Weights of a small transformer language model: 15 layers, learned positions.
Each number is 128 + 32 x the weight over its row's rms, rounded and kept within 0 to 255. Layers, rows and columns count from 0. Numbers have three digits each. The size before them is the row's rms in percent of the matrix's.

# up: layer 9 MLP up, 512x192, rms 0.082, rows 259-268, columns 96-191
# down: layer 9 MLP down (transposed), 512x192, rms 0.073, rows 259-267, columns 96-191
# gate: layer 9 MLP gate, 512x192, rms 0.0778, rows 260-268, columns 96-191
up259 084:123168155167138161139110137144125137090148108135091067123130138124156131141083088103110118174105151096126151147147153041186083151133169173121127088105162141064142126170126136100134111099050063138120125151087142161138175163135137090131132111170146186113082117170167204117130060138138119098
down259 094:158187124084154084161106099094116107156092111150096154107122156158083107137186099102156136130132136190099111158166094105192142138125131120102097130131143113093146132168101144151122092094116175133169078024137144121141136130074108132146153091148164070100100047130117142091084136083116155128
gate260 104:115167128093085110119135144151080141125074172106119131189130137158123106160113143155166129107157077006119112145138160123132171123095158162097084139099120142149101121147150131104179155079103152189116167083120130128162196132163151127101072121149128071100123179121133106071149137133173137093
up260 117:141129137158128140170145088112196085177139136148143145109137153106121074129135159110103131096152100145129118175111092141113084157102104144103128137132113207074079104194131081146152163171065129052163082177138145097102091139171103182098064099092177131126138205186094110160140157104090147145
down260 110:119190156096181096144132091134140099165105179141131164195142143050121161172097141157189143143121115154125115148130128126165081124097148118118148149131155095112136099150066133097069162044190099124101106129107145120140088159124140101148137106115161152092039104145136121136121130155125111120
gate261 103:155150108126075050107053124131074159074104096165124085074143054146122095128094110116124118085105076080119122137127109109096122057159148124130135108166024094089090146152173122150109099091118094074086128107122108135135108176125120104083185095119122095125161142119115131134105129098184111091
up261 106:119129135154141117126127073143108148113142146111104129167093045124133091121121078179150072116134122129163162075109113097095151155138128208174081178088099153043141178130201138121160090086157190138139172119115111167128070152127175121091147149152205165173189119093133160141136147082119143075
down261 103:187167138133107177192127112095158117187136139126135149131109135173141107143159134134112118124143170143155111042138135158066144117174070069129103115135124130155112124112088106109055158209095167183133133159138100140137117098092103122071108195130145061155136130107173134196134148204136165143
gate262 107:039198091090119159114075072113154160093144128071127102128088138116139078170088088167174112149062116087181100139176120115141086111124117127092141119071086123123107125164155138136141161073147117148153130100155119149112131094212139134115115108133096105162137097188093138151141107083155134145
up262 110:158124101140117140143112169103176071121094082150147118098139157088144139136103176123155174086082167163107127153179140116069080218162104135130057109100115104140150127158115150110169172099138104088117103123152130104108185103127131113138134114053193096101052096120167134109146162157122105083
down262 103:133152136192143058132166119089111148153129152104125124087145100104164079112108123131080086140101146113179145139185085170140145179159178127184142143116096114136187152165141101088126088133058129157124172130082119105062133157116194146152082100104104157126116143094121158123128184098128122091
gate263 099:104135145116084154087173070083148154081067154154135120155107151043132090161120109146134164183117087075152053158082167114162183178101092170181155148073061151172118107167076144132135105089150114157125155172087155130111126170122129125142125129112112184122107089103104150067154118165145052120
up263 097:139135093117117132074087082154163091093149171152166121104125131153169110176155171062135086085200107089216122195188099126109105140077169087110155135101112130131130157178100123140174144114176070098134119142180143113128138104144117077174135116175118107129116155124154168077157113117144114157
down263 102:103104254104129102149119092105152123137108122140146195101098115172124124154162147166088164109044148161091090132119102133125123139117136152082115074171132177114077136156132055112134136127115171164149093144112122127191098158087102140149082070099141184125089120122142149121067149151175094158
gate264 094:105137153098154127161135170130158099147152175085145172069077112087112141142114151129127149102145091180078170088148133151129073087129098210074089114165139077148127124108137157133109131174171120122181112136130120128119127105149118182181129132137080129178072131150098113120147163106106096106
up264 099:133118101126150157131165104135103172117071137098079150077098167119062167136136163117116186167086137107135156118086137133113117125109147138144147093116164081181089085154183083109120155169151159136116110114119153141175109157149162113182110139191102192138126134172116175124107144159143173112
down264 095:142102186091136124164079177119133122090146116153199137080090153136134114194157143133205113075152121149117167173139115152079192107129107115141081130106170117103136081118111169126143156162158156169123137120111128106105107102119119128151130109149129144133157087149033167157095165160139158114
gate265 084:162134140136172103132123124083132138117230123182145118195136086096162154131096161120149093141145144170123168172104090135046038165171124122104122105149098108140063086125108064160159159148102123121138120135145099063110102109090151143070166105145184147150129094109121114115157113174081090093
up265 086:129133174130125183145141130148136114104157193159131110167110146141086155103143151140107125133137201148169108116095148146090130144186134123124172164115149071140139163160179123134099157103076140097091125129109117121152095105177111161106184143189080178161118123113078131119179089144159121169
down265 086:090079125138112129106158166106097150122168158106158114120107137127111124155048191130121142115133126119071148162134151150093101170140157129152130097181115168139094159124143155138078141189115166116145072099124106155101137062087121101109183086197164144132144064141123174096149142118113142059
gate266 093:139077157096084137128096151122103150166118116109143112059060080117109109089172075130132158121147101091179105118116122094117127111138092105146104115119180142118124129146143132202102110157098128071208146124109181056132071150165207177177151069101155207159167123102104073132197105183089096131
up266 090:142095159187165107175097091159090061076115156115134052144132161107077171148100090180082194177065089106087149167125109120090095165198125112129141120107148170106162140123109140124154097071134090101099154127146177145133162137142130161080088115101173096131147148119104078100106083130149103143
down266 098:141115149068042139090160123148138130175196090094111168099092162166103175163132127114147082145131096112158124108160117099160201149193123138103117103139058109164102083161153114103079118113120097155123079120105178192104112158117156066157175140101139189146139106107143124125104129101124115116
gate267 090:107103089200128119160102187140182191088113183116132158150073174151122142108161174144154146092120149132117157163141135134081174141123087163096085098181174103105124113102085129101107091045119149105166119136154170151112110090164065114100149121171113094086120131122094143126059133107168094168
up267 089:114128103155147116081132158112124101130125128160139153143162122067139126152092151176147102101119161093177058137099154139197171094155130114163173087074113096162136110126139156206131054135099222133103192159119108121080149097126158116086093160122143187104073180149168124120099166120171164097
down267 094:158196095126143093195133118175129113110201151141112123127136113105148132069110167171142148128125164157094112140077071101109146132159158097108097113119046089190129188125142107148094106098182125125087168077138126176125055163130131164122151103107125198117101111148152090172139103110119173120
gate268 100:134151082110116097147116067140113169123097160114033135131148136153116176100147128084138102183124112188158106123168153125138217144111126067183139154170120116171141090117134092150145157095105138111100111150158147125198151116151111161141168182148107150137137179104148129097166095087105140101
up268 102:082128139192184144137154121099206140140145128086159150129137106061150163117164153124093119116134129126092164153206087105141158174104163107134108139136063145067118138069107135132162138117108106172111134087134088106110087063160099114132163162103119106159136141147133168139098132116099062124